config.yaml
n_layer: 15
d_model: 96
n_head: 2
n_kv_head: 2
head_dim: 32
d_mlp: 384
vocab_size: 3269
activation: "tanh_gelu"
norm: "layernorm"
norm_place: "pre"
norm_eps: 1e-05
positions: "learned"
qk_norm: false
attn_scale: 0.177
bias: "all"
tie_embeddings: true
parallel_block: false
init: "normal"
init_std_qkv: 0.051
init_std_o: 0.00933
init_std_up: 0.051
init_std_down: 0.00933
optimizer: "adamw"
lr: 0.00355
beta1: 0.95
beta2: 0.99
weight_decay: 0.08
lr_head: 0.0084
grad_clip: 2.0
warmup_steps: 283
schedule: "wsd"
decay_fraction: 1.0
decay_shape: "square"
final_lr_fraction: 0.0
batch_tokens: 16384
seq_len: 256
doc_mask: false
train_tokens: 107300000
steps: 6550
dataset: "wikipedia_en"
Each number is 128 + 32 x the weight over its row's rms, rounded and kept within 0 to 255. Layers, rows and columns count from 0. Numbers have three digits each. The size before them is the row's rms in percent of the matrix's.

# layer 7 MLP down, 96x384, rms 0.163, rows 0-95, columns 256-383
108:116100166169046114130044127150151131191101106172026106177124169141156154105175179159036154218159133165180127136056165166102103175141094138180122147144087076090139141216087112155146102120144141154105111051178114134151085138160142150129175148108134112183102099127103128129104130139108152151117188123084150120151135136138090166123078078128118087164168147131146164151103108135137121158143
114:120108151122124113113108124130139129092149141095106123130076189120063157150196175185149140082130106117098101115116136101164114113125163126162143162130134116140128119155166150139149154110136136144115141161112133118031108107138125156125170122117090159134102109179146150135166143097105134135172096098122120120107131193117126100141022091179158096069110046121169115094201142151160047037153
104:121125140115127142123114122161139130255132097176123164152142145132132095122114103116166155127143192083123106155186116134151134139118141104149140144111095111047152120069143105133144178137117165104120131200107136079130073196112149173171142115180172129127145214092106175094123171138099096118114098168106202107127101158143101152109156104154063155105149162116115116155116195128133132124139
105:144141134121079102116076096123101144142189130099157113139116096166183055093148154146124085164120067143119138096071146153133113149137119116154070156091130085088170125156115154106083113102060144100194126167125114144137143116116080102151126123216135114106141119125131127125087165136067107106182172113121169197116128158118091115099123118151045065132096093137124119176086121071114110108067
099:167100116114126112161113125089157098127122135118204120124150119047125129131137157114210111173119151149178175072151101144141128082026133148183137120134134104129128072194138137125157180091156119123119103143107095133140125077106100124155117188126171121121168142148161085092119146132149227139096141136096100160129131104157123132133094140165136141078146149079113178126119185211077104087110
108:122131138178141112112148113111169137137092126165087132085102133149142131116168089103136069116121117121184102164132140089099163076093102118069143136095135093094117172117088101116174139176144091134120149155154163127101171170129131163102117156152079150142141126192196072116109126109186135111133105108100052071127120113135208142031123140137167116130125132169097168085155103196153133107157
104:138177144159175140130162114148184105094182159143160160105080100167118140115128106138149134127155090105091157104120129115131110177113158130138123137118144128114171078071053080071196100205098132138119124079160113110108151197129144126087150163144133175143200095140132131090147143146155154163105137147102133125128115085170135119102092135114135124180123081153117121101093073128124134160154
100:127129166137144099180137156185160132171141124123165078049175162115176156156142122110152168121175111139125194085091130138117188137152125204144139139128145107115156188130139080170087081141132167132080121139089114124152185132175115141111151136126126129081099121151163136121127101146137110140227117195153148119134213141127155117192149141089191134144164181115129160172122152082103150078143
097:132066130111137188185096146076164146077138129064111121124139117119161149133111100138163119133132110181137122109112160146166120159092152069136195151054146110138090125098101098102137125135190136132139080120130165093126191112127138097203107148119178161121127206090082129180095104168172152160136115192105122047168178125151111121092108095110132158194133162120175091155122081131103087124136
107:111121111139140126162138160093124177133138218073101118144120136049141107114179081156204206108140213106112116150134118107106161142138143115166087124105156147109129088160136104118050129120083150161145166179144127173100109112153149133135152163088115096195134170136131163131105103106132109087217118093119111184084080174169150116176139086148148117120117102089149142156165081189131116149113
092:161117154088154145116159163154122164101194107126107085173141147103125112127077151110092121181106147105115201081126136135136168107204077116122115128144153100099122157108181096162061107123179110111111168141125139129124205119175126161105153183132143180112160123167172124164155101145101194128150172123084185174157126202120165131144184135115113099144176147072143085148145098135102154174150
080:158130139126121171086124146125115141125199126144127168184160073105133125163129107042160127128090148107139135151114011126078185144140174078199108097130172128147142125085157129118154147135150105126140116128111118034201149158107067130146119152080156069174121106108087138146143162115133119110088142103155147158123115178139165135148116149153125154145123158115159135150173140102128143203146
102:123102094132112072123149103109084069160079144118109144114129105109108096096197108137149170071135121148130120142081105056133087123118123103196101128102129162152092101124136106129112172090129180145083111150144110130142124119067123135121096096135070106105091121141150113108096129119087197135208143137133133156145095047080086115079126081062122122173156082151112032176143143148139147103102
089:122181074168172183138135067170109148036098131173117107122102068198106167107175136134135180120186053078134129181112115103122113100172169154108125137132109076120150171135125127114184138122103119145104089101157131162118128086109188164142138122117051208166140162130162180196146181070095147124140136166103088096103160091147116162156137172079167136170077089118085164129093172064103153146143
099:104110141129122114155052133108124101115092158083121081180160085126126139122181081163161144067154118190192187097172166120181152135114075132150165129135086093157083199120139056104118220138135136112152136171097158117130055078148145067106168096138100136141172124100219131110108112124089100120129163133143120104117173136102141128090059117147105157058158112133107110126145124189107118138137
101:104149122100107124167107148177091110133119155129116156083116106192122126168083144074106102094120136111111133105119137115160125120095049124159131140104141108152101106071078137155155171102153192154137073100183110121128162161164129111154161102170178132100130120177142163128132108151178116169146043139046150112136110131121145117161085121127134117083093138124113089056159142127126136158082
099:133168175104161101113108115117090119078134136162196137077153147110127113096151104115142122131132183194215155136106161076154140169113169110123130125188141136109134052118141147139097092116142163117170204128132140107114127110164072173190121105109104074114102121150085157124105114113170109079187083093124089039147105114117050145102192208114129143104128184144136170106103104091139118114097
107:121151190115167148080142166132160098140110133132143128113117098117106101083122135141096095143150164142123136123104133163128167183083137145118150072147226085129105135136137114080098139113139115135113088167139115120145136120176175130171094132147091155094151192130134089140023124126127114115124107093110148122087133232098091112194110146182098113167147130133119099143136123158171136119099
128:095078117146113135140123147137144115088065137091119137112201144132110103138142129068157112176140132119104131086162092117128165131113151135121117097095139102133088121132150162152115153104112110128102125121129152109230089105158110123164114152128191134095105110141101133104144111130120106110151122116107110154144130127109092181122176119163137161138138255105211109135139155147139184149125
092:113121096084098152065195137133139078141057118155128141104115107113130151111107136155121132146128136132132111097181127130104109135130118166127123100145089158149174101208176159160135198091126151118117108164109147100105106108105153167120079180174145140156117125087133128119113184012105149116106135167241133146074082102156168145060083131108121140128067154121071146122178144133160138124132
096:128128192089107089094174070139115100145103118111132085090147075106150099103094139119129086115156195122108119107134094116092154128138087159103114125183164081138104173078088112144147097075117137064147180066155166111141042139098121071171134105083174164093088138097114166097151102122161086166225090111147088059183146091147103134103086172114097106180078106115136090119114107146146106098148
094:175145066168117118183096118156127111119144108035105051150133085063112124145133117134182145096112110082157176112145106153122121103113176141212108144138167169174178101173111101072119142122094136108147150109060153154111128101128120129110156111188136120215129169118069089115149104138134105143110104150121150109124109098122125150186105151117098158112108102104147089080155113097176176119171
099:123069199072101110145102120133152138122146109195147174154145158146110126145068174127153085132109153102137112182152112120124128132107109145112099095101178142097128112057139121141125104150182094109165085156091109140122151113130063122113134145131143133114096035132111148010211158139137188165176070149108144081147099209170152122137140053112080095093096077124119158133126103129124125112116
095:140169186107138206113134135166152103186073179141188095140103024125128113158104092142137117115132140065095073111101154087082101132129144093121115170105127179106191169154110148108082118100069126133155086085106081115133169118083085082101128089142046107080128180129134077126104139140176217105062159129140134092147157168164118102081103179139090158146184124181098118114114082077121113163138
104:158128071082115146166051105100154183149118122109149154104148164015094099157142158167126108109152105126187201098097115174141161164140144094147118143103142140154120058152160197119146117117118093145084152140147171116108147181130116139133119164122118163107098172119176115158122106122037123100086046143114148136180114137122162166094122071126104181116121108179172142167140194188082116168160
108:176133193132118120117138140102090136156176144066172150076137088113160168186132115101176076107139167077105183125126106097104152150173200138109111085173134180106130119174132160082094081132178154153145077124091165141110120099091122102115072116079108114130113100147161134154135168158136076080140129192152177124142083133146108128164126134121105172123221097116115158118108145134095127137156
099:138150084181109207146098119150178153085107150096149107139133087159102130137083078106142158117133147113152177140042096135132170149123131113134097103096154178159145101093147176132157151173156099138095084131128096092107131103135130097097132108137139142144154164134080115143154150130152112122077123078085195131129100098091087112068154112118183163148154152098145179178090091160150160152107
099:117111155121122151097138164119121099108152164166129196096106149147147061116122123134087053169118159123140145102125121118092097151142107085092135137168152094137065158068161118169160129178135189115118124177084140136166129044110130158147132106157162052182115113177159109113115166151178149170133092092053155130150162122057115173136123110124167086187136166141116096111120160151096089194089
105:124136122137103127150095136102130134137167071175107169124104129142128093169147145130077125115067101144166164140141133148123175089168105130129092092176049135217102122105126119185117106194087166162117077102026108160147068132190093136111126112106178067099200104117093214139188051163116180120143153118083132203152127119114113190167179111157129156158142125133082255132131113063104130124110
098:108111163071107186102116120154077093135087124180155098119108095175121096216118160159131167114144161096127147128142113126159137141106102144105142119124148069096172125108106152174153138129211081122094164066117065119097110116143139076141173098096119102148098145137093145178081115156124131108069154153149121149138139145140114114093061129102136185125136110114114125120111180178088113097136
115:120126135138119122094081121134088070081200133176155191134119121185160127114099112135127157157105107100133217166102114060123062142116142153106152139123098180169077131185132156156133172125133143112134139146176072131135128085081133095065122091187090072109111080084165082150147119155115079144209125132127118075141125057186127103115154122144169183136111160164102067072118128051111142134162
091:137177102190162106185122126146168151151150126108117094124121151084129111101153184143164072118159083187139101067163130224163108216151069156156143134115149125149153165159154085131120175130078082163115156157152167138121089138120138147114151140143116090084158153148085140151119134169181137129174129184129162175161134093083104183110120099127159093147150152123102110116133124182103147133124
108:134163094168121123112109131100189159075134086119097145099141156099145122126192142138110126116164149158089126151106120118118140160060092154056144098127150090144132173147214100125087094092118146085085138167147147106092202101189073165167212093136130066167097175156100107108094112108130100117170090134131130146069175119130097117083136085087163112126140078111173112150126103110102126086181
101:107178085082134122144112073125099111097133094131148127127124232250106075108137097138129118117076089208108111104120128081123102167094124120146141180118099126130114138095110118148109128102167098114163143131125145160143078107073138164078147124121168096110146161076114140150122107120152060106108189134126152106140026188113098145129139163087093076136123154126052115099137141061161157187173
092:122126138164154070085122066098124125145175196084201131131105062221108149085118128169168079095147085123082114129150097141164142184105150150074130155141138162091143131127145210120108150133123118134139140113057096155128131124122120132123174121121135154121171170099093080142162106103107074145153117070185112124094137130202099115188205155084092140113102132166149107128189172072144102133104
101:086106074161069113116163099126164166135194128139135140136105161142136127106178141117157078123157074156143172116114068170164127121158144124162116157134148161061135097157171120164141100138078129098073150107101123130141116104080079167142156169085188121092139093154114141052186140147140172136057092113202175132098172092114094136151177107156123124144092126144142188155129143065137139126149
100:168142142148158212120100119152143128152144165129172162083122089114139135192165154116092108117167105179165140158107114145117105157141145132150202103126118117129150153112144120170088127105119155143095074116144210130132115129168205174113124152142053128192252207112131167169078141122148108145120109121158150096059197030129166111094167143098108133137181144094135131138095194139111151071114
097:156101120123099079104126161159148148115151098098099111172137099162103148100120130115130089155122102177157107165133144132108132165114110121100105103110088124151050096184082085154149162130142063133107124060112132126139169138132054137105084110187142105084094120133123104056092109117129139121102173124098079175106111128165138081151161112123138087076131162104046108138161163124166110133113
101:093107127093142127074197123131131147164057113173097139117164086167134148106096184143117098150086120136105073123075123137107097155098078161160108121150087176129157177158133145123146073130100104144221099137128119123133127061168164102114096129111107129161094120072135119111133172120140100130135163087192114070151135255101123121162105100169140061120159143121128138109159138134154154125162
102:119145098120115131128111144139099102074166107098129129119156077156111167160141158120107126110084163176169094177119120158155109103186112132102135106064113143145154167118121133156096225165106143080073203091171100126099074098118155103123167163070195157086104116157152127188140121143122105114146116126110113116124184058139129172123125204111113133112112095137151095079080143112085143072182
098:084144131147175124153118142134096095073120135096149068183124163148151120164076120163106140127071091184150120131155150130165159066186158177054114130171070168144164161147121086139131142154125128123155110086081116123122125135106149154134143095108152135101157133102177164150083130127140223138137140112096127190172085111102135132151136143120091097145163118158099171116109111062115117165128
093:140159146146098214118204088109142161139091099095159090162079118139143103148123090123107085083121143159005111141157096101149128171114151127085094117181110110077118116134168178078124136136149104170082146156142123076080107071093108046137132072104110146161115112113065107099169100062121100147125139140136073136120102140133105102152084143136054190139087096139090123124149063177107168132138
108:157132119175121158201124083136119139156192108143058089135175096098177107152129115093157160192075146143164158155123144099132124108153151104146156148089130160189129074057149059191093148149094118171162112150083173112138220174147140112173139118115179147153153142068154132125172103150104093116156115118167184098112139078147103029090199113143202170148145196132113161121128146149130137205133
106:120117140122134161134100172098121144150151101166124180171177195117117147093091136131137166125143105129120164110172144092097139097139061121162177139141101143182123108075127130117164043161198096078121085160093136097132169142125156134135156091097139127215094167159102179153148126086079181144138086172120139105157131161142179109115107110128151094111140113113094104118169129128160142153153
112:115159124175134189111129118109120095189112153119163080123130170134111134160161105151186086120123141087097127114137124120149154139134149169182119103095153144073163143175123148162162068123058098137121185119124135147105164147127163094090124176106220123119127125130081160190067156148152100153110117113092185177150178109119108142121106148139185129111120096137120141132125134131146131092079
099:109115193144115123185137114188091176181129117121180165161092097094090103117147177137162149156153106121035123173118125158102162103154164091154134122134104179100085122129107129145082159086135165120105159169121112130088096146122178151129081145095130134151171109116184135160097123114187149057131058157155163171122130138165146145065172088147110169131155136134130148140136144188166132154131
096:138121162103130132111104213079082133135091177168069122112161138181122128129122140062141176161121119155104102090136141136106156081127117075118118126102141133127080107105086145146200125138148129161140127114157155123160130133080214144110124122157136147135131147165144128140125108128121106120051163113164098127073118179137158136092142084130128119100119159121132060088124064215161105117091
109:157112118160165116137197059103188149131143084135057149102128170160168144209078064139122126110089103098021172139080152108138114087145122090059147089143119162120090159146104112134149078054143118114139136185178143114140178228189170119140134108144126105079152090107096130131107143120081102121131167086132136109153158178139165074171147116140118105197120130112131144143108075088112142127127
093:146091146058087113200086119112122135111151169173139179104151164130087138070120105146123135145138107109107186139115126120147119138176174131137069106144088122151129180193119149166169098213146170128160179092125143107101114135135151124090090196111083109131133099119101138180172115145133088151146156115201121078143129132129174103145138109130119077125093122158126195164099134133078146127159
099:187114109161117118119098078125131111132127167177119113154118076144141151070055144134126121135197182147161153188129154104123106134155103164078160142045142094115171138126162115090124153093157157087168105161175132122104143200115109105118117094185129129104149137141114165082148148086161133111124132160122122171100044169052111171119156099158102096180141121098174107167125089076092126071178
099:145210099166121102089103142139047113092084096137209130163141183082096152136100144081132139124161080067126099099123124074105106141073143100172163115110107168158138110134167141088116123099134125084106183141153107128129118159095067133100121144118099105100148194120139112106132144153124059096135167150124133133112179160124090090099085185159121147104105120139120119121146143181112112123135
112:153136148174122138137129144153043101184126079093107104074119135108126130168186080142109114111065186155165109127122148122160133115143125063136141112128080130124092200110157155160114157196165119126110085104107139119147126132157097160157134068141130112161114169123203180049204127125150147098092122154182111151125099065141133163209130106031160122098172140156091121096135148085135111125184
102:128121177083127156161138112114135162090183143187163134126147083118133138142132135128125104131094184130150075098123126102135090138161116197025198121211147095125133149115082156114079146160150115069110058113174155106181143098139129129092162061106054123112118120163088180089054107141167134164107117074163140063105144092157148136170183113135097148123110114147093155138113171113136118146095
109:152149103091121129159157144141132089105179125136120095120141120160177120087130186121085122101145113139103139123198168141135089067130152144084105110229121139101149148175168114136076148143178095167146132117088145141134148186072162142124142159150061150199092141107149085150118173116145110170209156125159124094162084103175170091161168108143110130126144107144136171130130167101158154146126
107:096096129137107056059139133157121075098186069146110136136167167151121098116120172151109181102103174129221125146170126142117125117185121101082171151121138173147095184170124129123136126144168141082100158113115117105134092099119155103095121117110210080147076080165206123133101134133108104138103165113142099126140098158130146136113085152099168096113097157101125135123148132119122148080138
077:076091126126081154107171102134122120175063145102102087139099163169135166154129133155146119147127100114156060094201115137214103129082063118116127128107075111146083142149092186126130125117124117111144084077120110168109088070158150148110103049182182099131167119123123155123074069160071176164141122151125128093136097107139115142043112104124146145154135107146090192144093216101117151176100
100:114112060120125110120135118073108137097122138201092194124136121079117111145181140107119180157146105138055080144161146084102161144163102117106129124111155149135114161132118193154076107152198137147109173089124136132184105147134084097122094115097146231065118114175113107065100092124166139111101176099145052143078153123153120107172098093107101154114108172136122089175121092055184162211122
099:172096107152148114128077143084123125160215106147101136149126199034126155116119135144062120164084162150070138094112130098176092076071108115173081123165130186168099098123106166120107016103090131108124157125062156141145138122083135136115084164122104163112170122175070099159101094123116158066069217146000127125086153118192127116108164123124108176146101172130131106065140143128143107080124
104:138088102068096093175110163156130173160123146150092158108162122168141098183192161121156082135151050199048120184103158129124111134136137142107195118110156116157087222166146128133137112089150169161166140136136157143161105189117125199130067108120157189156119127139105121091128124138185074145102115147160053204166067101117140116112153117116126089149199142098111151129101204130138135155071
100:128133069139151142092121165140198146169161159138133164176134120164108189138127112096090161116133103089105134168070142155099149187135131096141165093165133144150129113116125139133183051144129128125114170184187116153145042156143118102149119146063107155119121143108138143128129111118087142073117137166136190145107152173155106105152116099163131149078046204096173124179125076151114145143117
104:106109092095130134095103186132167114194118114119101102165138155071066152152087129116127149123149093152144140142124174161170109168221119137080146100144139092138154130147113161115165066112115137108092172128110123147149136126183184119163114203111136073096116110180154110197233083123107136135126091102079131107110153138117161185169049147144157194127089103101102124135114123168099127133173
096:118119065163120118168165175136165135091110181198126154136111071107111116112083085125067121137174147099149111117144103141100145121142098111106167074164116140137190125211142153107151081149112198123102172064126150159140076090119108130171132115155129094054149087121186082092152080152119169083150114060152175088124061155099112163112118147160140124066168136119125166131125127098189116104100
107:138135098087152025161204112121176156099108152011102095154126167149119111111123151110092103096086178100153083176151116162184132114116152133123092114146154129110111158141093136116075154089093162110137195140214060118123096135125149129137102154109117126105089134161098149108115131084110114130135080086108143141134114128149162093112101139136139134118103113135116103121137132159123101096207
090:174172138084094102109121100173129153109089099159141136145129164116108151126086147121131145094147096161132132146166129125100177095109127142080087172102073083103118083076074123107130122115142104147147087119156133124087176131133107137112155136149051125045115112098109137107116203112099151124101163113129093052121086081100101089166137150085134116088051102116127131103125100138106118136126
108:074162145117077102158115114136113170125123155166107151108127080140136143086108068152127144133107183155110063104113128146130132122088138135052085156122143088117128092192072138131120130119149083107137114056129178116146122088130137097119077138156069092072043139172123112092137148146158047156165193126187161117131145125137181123172148139156080106127179081103174094130180084119137146105089
103:146149100096117070087139094116073128113124135081147109123117126135106094106144142111142099181010086089107116152157142158099161064114139122106172116072067146108110145082100167124171147086136107121117098120130125162150148116085169067133128114088176124168059165115087115124118129121101089160126224133127094150173178116127119094078101133147147054101131154148127155114089094167149114169097
096:133078112196110109096150172064111123076105076096097137146128161083113116105111127123085177126112145106093161098136120136123100097118179136071114083127173185142130071079150139103097096139110136129177141164128111134154074152144111119148116133156114152168081164100060110110148119140144100131068165056092116133102165223133089138066133159128120078091114117087150114161107198064190115156181
109:088110079183140131153170130131140141160007154136135095140118205141126154155144135122136204127198099175122106163136150223123125135115119141195154163105129135178153136119158224137134061153165134117158145193176127180113125225154090130121119123133116137137115141185095128130118137182136129158099112120120122117178095172109100155159153149190197169128143139122159154143158130064131139097139
080:073122144118168104179141132102046087146133113165143140138083084117195098136113052202110139089119157100147152121079171114100097069098150105064130104132107123134133131100095082129118150101201153114118148145104114153102187120110094144126138161123079147112138091129097145128133126042124139068153141141180082086112128080109106139098144150078118160166106019206146127118112083102128101128137
088:122102108099087172094096092140097123154147169126137103144125131183143148145134052149064145147082141069101118154062165116192120136131131182154142135084137132166094162140096083152168134114122087150141130134154125146110077157102093073168109137169190159097087156093169136113167127116055144155111149142149161160151174129167116145156066169130138093184168135135171143118120112151130144143100
109:122157177107105118114119137170117128082117122104106168091156203162142183101090158106128122127132153125164152150189132099122180122103154132145129108191093106144109080127113111129170156088121098097128125158146130121139120147141107195144110077146192161138106088028163144136106135078092136149148123157067168140138069171077127123164129134093108121143102162098161193125104111106119129090089
114:094105100155153125158124127143143156170126092113100137144120186199113128113177077139122109159117124099166160081161112138138142199120121136170101140159096048149119080103147164141056127146087079159172127106076088150155163118130162127088163113058141155115164081102083102132136156087201111136114134085129136088086062103128164134133188093102084145148118139149118085097126179195153143145110
111:105116101124154104113060208130100145086205111182255214132142095087105119118076128151148115114103100098104107186100128129059097143137128119133138104096130170104102124105168135159158100111162127159130038162108126153101155154127137101105088180093147098142096130084149135208137136082160138168123097100179142106136145166136137069130129139160144142142128139097104154189141122138117136087134
103:103109102119146140102118113169125146126047139096136120143130150147203147105096137072056185114159135116193153170148129182099089109187094122128162200142126072140159123093138111105154145135136120094161092173150127083150131116113125073152160161195136081127104104099086177142124158185112148150131046151116141149130100127057094186176148170166151089186147159112162123157168158167129141161114
095:130140083138145134145124108103166100056170110156084159116131121136147102185148101128106110133138136108178141101118174141125123150105149102238118158075130151117151049138113081094175153140159148166125195073113116134112111183131111126141160111096122175123136124134119122109172101113205130119130115139143165173163120058132165117205034106143113180134084086160137094102157092108096101142149
091:154170125084116125116125125128125121102150146108144128122119123144100141141133122140138186077130173089129132174113145112152135120137097076106178151165131109137124067125168121100091103175174074149174126133029180121100188086156143124092115051183116057175143092127186139136107127112125108112074125149092090178131105162091130095129041125158130111130101118169124181110075067127165180163036
101:150145169085122097082131160107173171127068119138150153125108152192109133132153164127110105168190138090171125073143158159122122085158098151107097160160148106064137141117159162124139166147073131133098149108139126128108151089108104174099178149087131127165154150144133054116054154115134161130093011137121053111098071128118106177119118192134098095075109115128095178095107152172129110130131
080:151094197094152177144091124062113191209117114094120143143110164116125083113151098092148106128156113112129116144175129122084154122159136134085094122098141102118140097103128121102176079126108119105206115107152090147131108171158075126142141137177139084073095106139137130151140186129122147106157095086066048162174164144119145146142090144093117184107165131091169151092144052132056098099154
100:134126079189108138107148117123134142095054116128107156087132156103136099183129081128084162158150116143117075102173096131108084145086109108183090189151093129130114076097141077142084149047119095206143093152116127148127092109155117148125120125130179170085126141211152085162082121165125156167154147117087157169116113075105099103114163166148165121128077126164115126123105120181150076114084
097:093114138116149137135123077166141188154155125096130131127115126129119200085087129140133124129102127150055122102133141164098182130080123161068022109152133112135128138160152065147126167177106104101161111146127132139133119108079083146148132146151143088091118121111131079130143109148114118183166140092142146180117147141123114160174130138094116110077127175178122152138105123134150060138106
099:103124098134123131121171119136105127151118147134107134126113120109114169056172130132070102114153177111088103098131125166169113097158171063082115151161084159179099104070161143130056146114075148123116131170136105168119046128144131114120170084092131131214118124075170156130095163156106165152128154099112105123161126134112169136169130189169163153078161116106155156098142102091166135118152
102:147158107112144200112178137139153119162132107124173106151120118152080143165107201147133144122070112120111064135108130180111129120127129113120140125073088152168162129118131134095162117129131123130130151108165129130124168143151128144090143126099159131098202129145101145164178036124128136096059070136173221151108122107071094144101144088125190121105112125210155092115115119133127136153178
102:178144111043140107134197133123083119093054133160138110138140171151138118051110187119083103165078113152120111097131103163158119135139074113022092149131142092097142127151100076152114149130119102083104137078183096132144116145149136106101149138094169149168176121119118131141134189171109155125103171176122118131125094104138127101095172115113167034140120170150168094158130128098145134142152
089:150116143136130132099170125122146071121125092142100136135126170082112159138096181139156128116135095139106052158146118174134169133134118149104128122140153186109108104189216167120185149111055203122111156177150136137160159134070153109164097153149176173087149131132233146128073078188141111129166131158136141046151087150105085108127100127074126129176129118120133042152118140152079145131133
095:088166144119183100099151149154133108127101089071100092145128217098138113170189123126160119117152164082104173116065144091121109132097137098158095158111159143096138168177117109127136172126124122090136089096085154101123152100159163122165122181158039123177138116106152088169168119114100079107131152099092125112120123169159138117079111222118135134108103108111098110129121136142110147102112
096:106111121140136120175127184102133143121104182099165104038081193115118076136047089162167162103134111121137187145076133153136072179125120143162104084145109118086137118093148076068135143174023119121131104165135121155099115157072101155103132130136040127146101137121155170145170138092114181117071100119104161119102118103099097153073150100121160062066132114122163098121129105127142107111131
071:115114121151096108179165108138140093150108108182111112080154111106127142092098157108117146084120150177115143167134097137119090062071113151132130123147103146126160151167073140172100166087110150165114164079187105098177103111142166182124089145164102139078154130154191090098121049092091198152146152142142125108137107080156106121068255151131111114136118148131099130121106151097161158141090
096:142128159144161116116089123095136168148129131117165094150096137128152127197067110121163118160108100151103120152115121142108118158128145192152138156127125137114136137086117134145177117168078133191134097129115099116124134146151166147156156138141114151128132138098109101151105188158126117166061123137138181161147115101139149114148141076137094122092141120147106087163102090147058140102115
091:115111145141142170079122185119152069136146115128138093122103107140161136127134119178081160061098161074163108110132149103131115120124146139178109167133166111116129104083135134045155126143088162123064152124242146140092107127076129136141133161108099129058126169114132123074094159137085096094129121099127137124114205068073129134133049166111128168117142072122112100111112104128167098087129
095:128125201120143122119090150057056157172076088183101112170144102071138117124165148115184129084191129106193126171113135088147121090112139122141144181182111143141162188113179124103100099144154184133161102139119135119147096130162120176153136094160071048154134124116058151150135192181188107094089125165155104137107150114159142105150160188173120104135158137096147054068084151122111107123076
104:135132138163188117149112131140087107128130107105167150169118123119195094091138086122107116126115123113198098120142133075108160112119206106142123104132179078090091066157079056099083199124104108077144061111115139130149130131111116133112095086119099121102134042167052112092135101107139182115120128138145045162137152176123185114163128123116072147132164133119093158173153162109097144201134
103:119111140134126131164129097147128141083145135136073084101098128096119126122112158132098137143165097184090117125095133119109125131148118143158075092064094139144099096153109118125210158143140125198103111111092095115096198122169124145117132084105119175101150112090145105092188079104099116127136102097158112180094136156136075139127112101119167148119117110092117137179132111087140115130116
099:126149068187133161099207129115152128102140161074170112108141055050061142126142112107153111123122135112056049056159115130068145173137133133195142090133139136114157116117128138080081053102116082152111136093067085080113158158206157148119108146109059113150176164161146145134142157091112079126119206158084152097082141158156171108170103110158124099174143115103119058151167166186078101056145
099:115104120114190109202125125127096099092166118141070198099137044047149131121104135103104189147105163144189164152139120099147124095127073118152149143109200138122136145068123125103150149132131114173133158170135146132134168100136096133128125113132129127182100102069165138116179102116183154132062124137097078183137230065125186155162141154121154188164171104175148107113120109130137159155167
088:084158168125138118115141134104231123166150137112124101105108051163129101076170204136134138151160098143113088090167126127147105120077173149110126130162179119121132140154180126164135117100127137117089116145134114159093134136079100110118115134129172175162166097099118074099094195162147106141123093211196118102081135067095146116116137116132100133084124077157126168146101148073190101059095
091:158164188097139137099146161102146176069130108067173073080129088196079168135167064098124083139161061116184076116114124116110117116158097130132172172116110101096182150027045104126087097165103152156126139050140158132131144059115185081129135132084185210151110112173102109157152105135105124158131104128177087119111180088126140120081173113078132144142131126071135138078146108172114122081103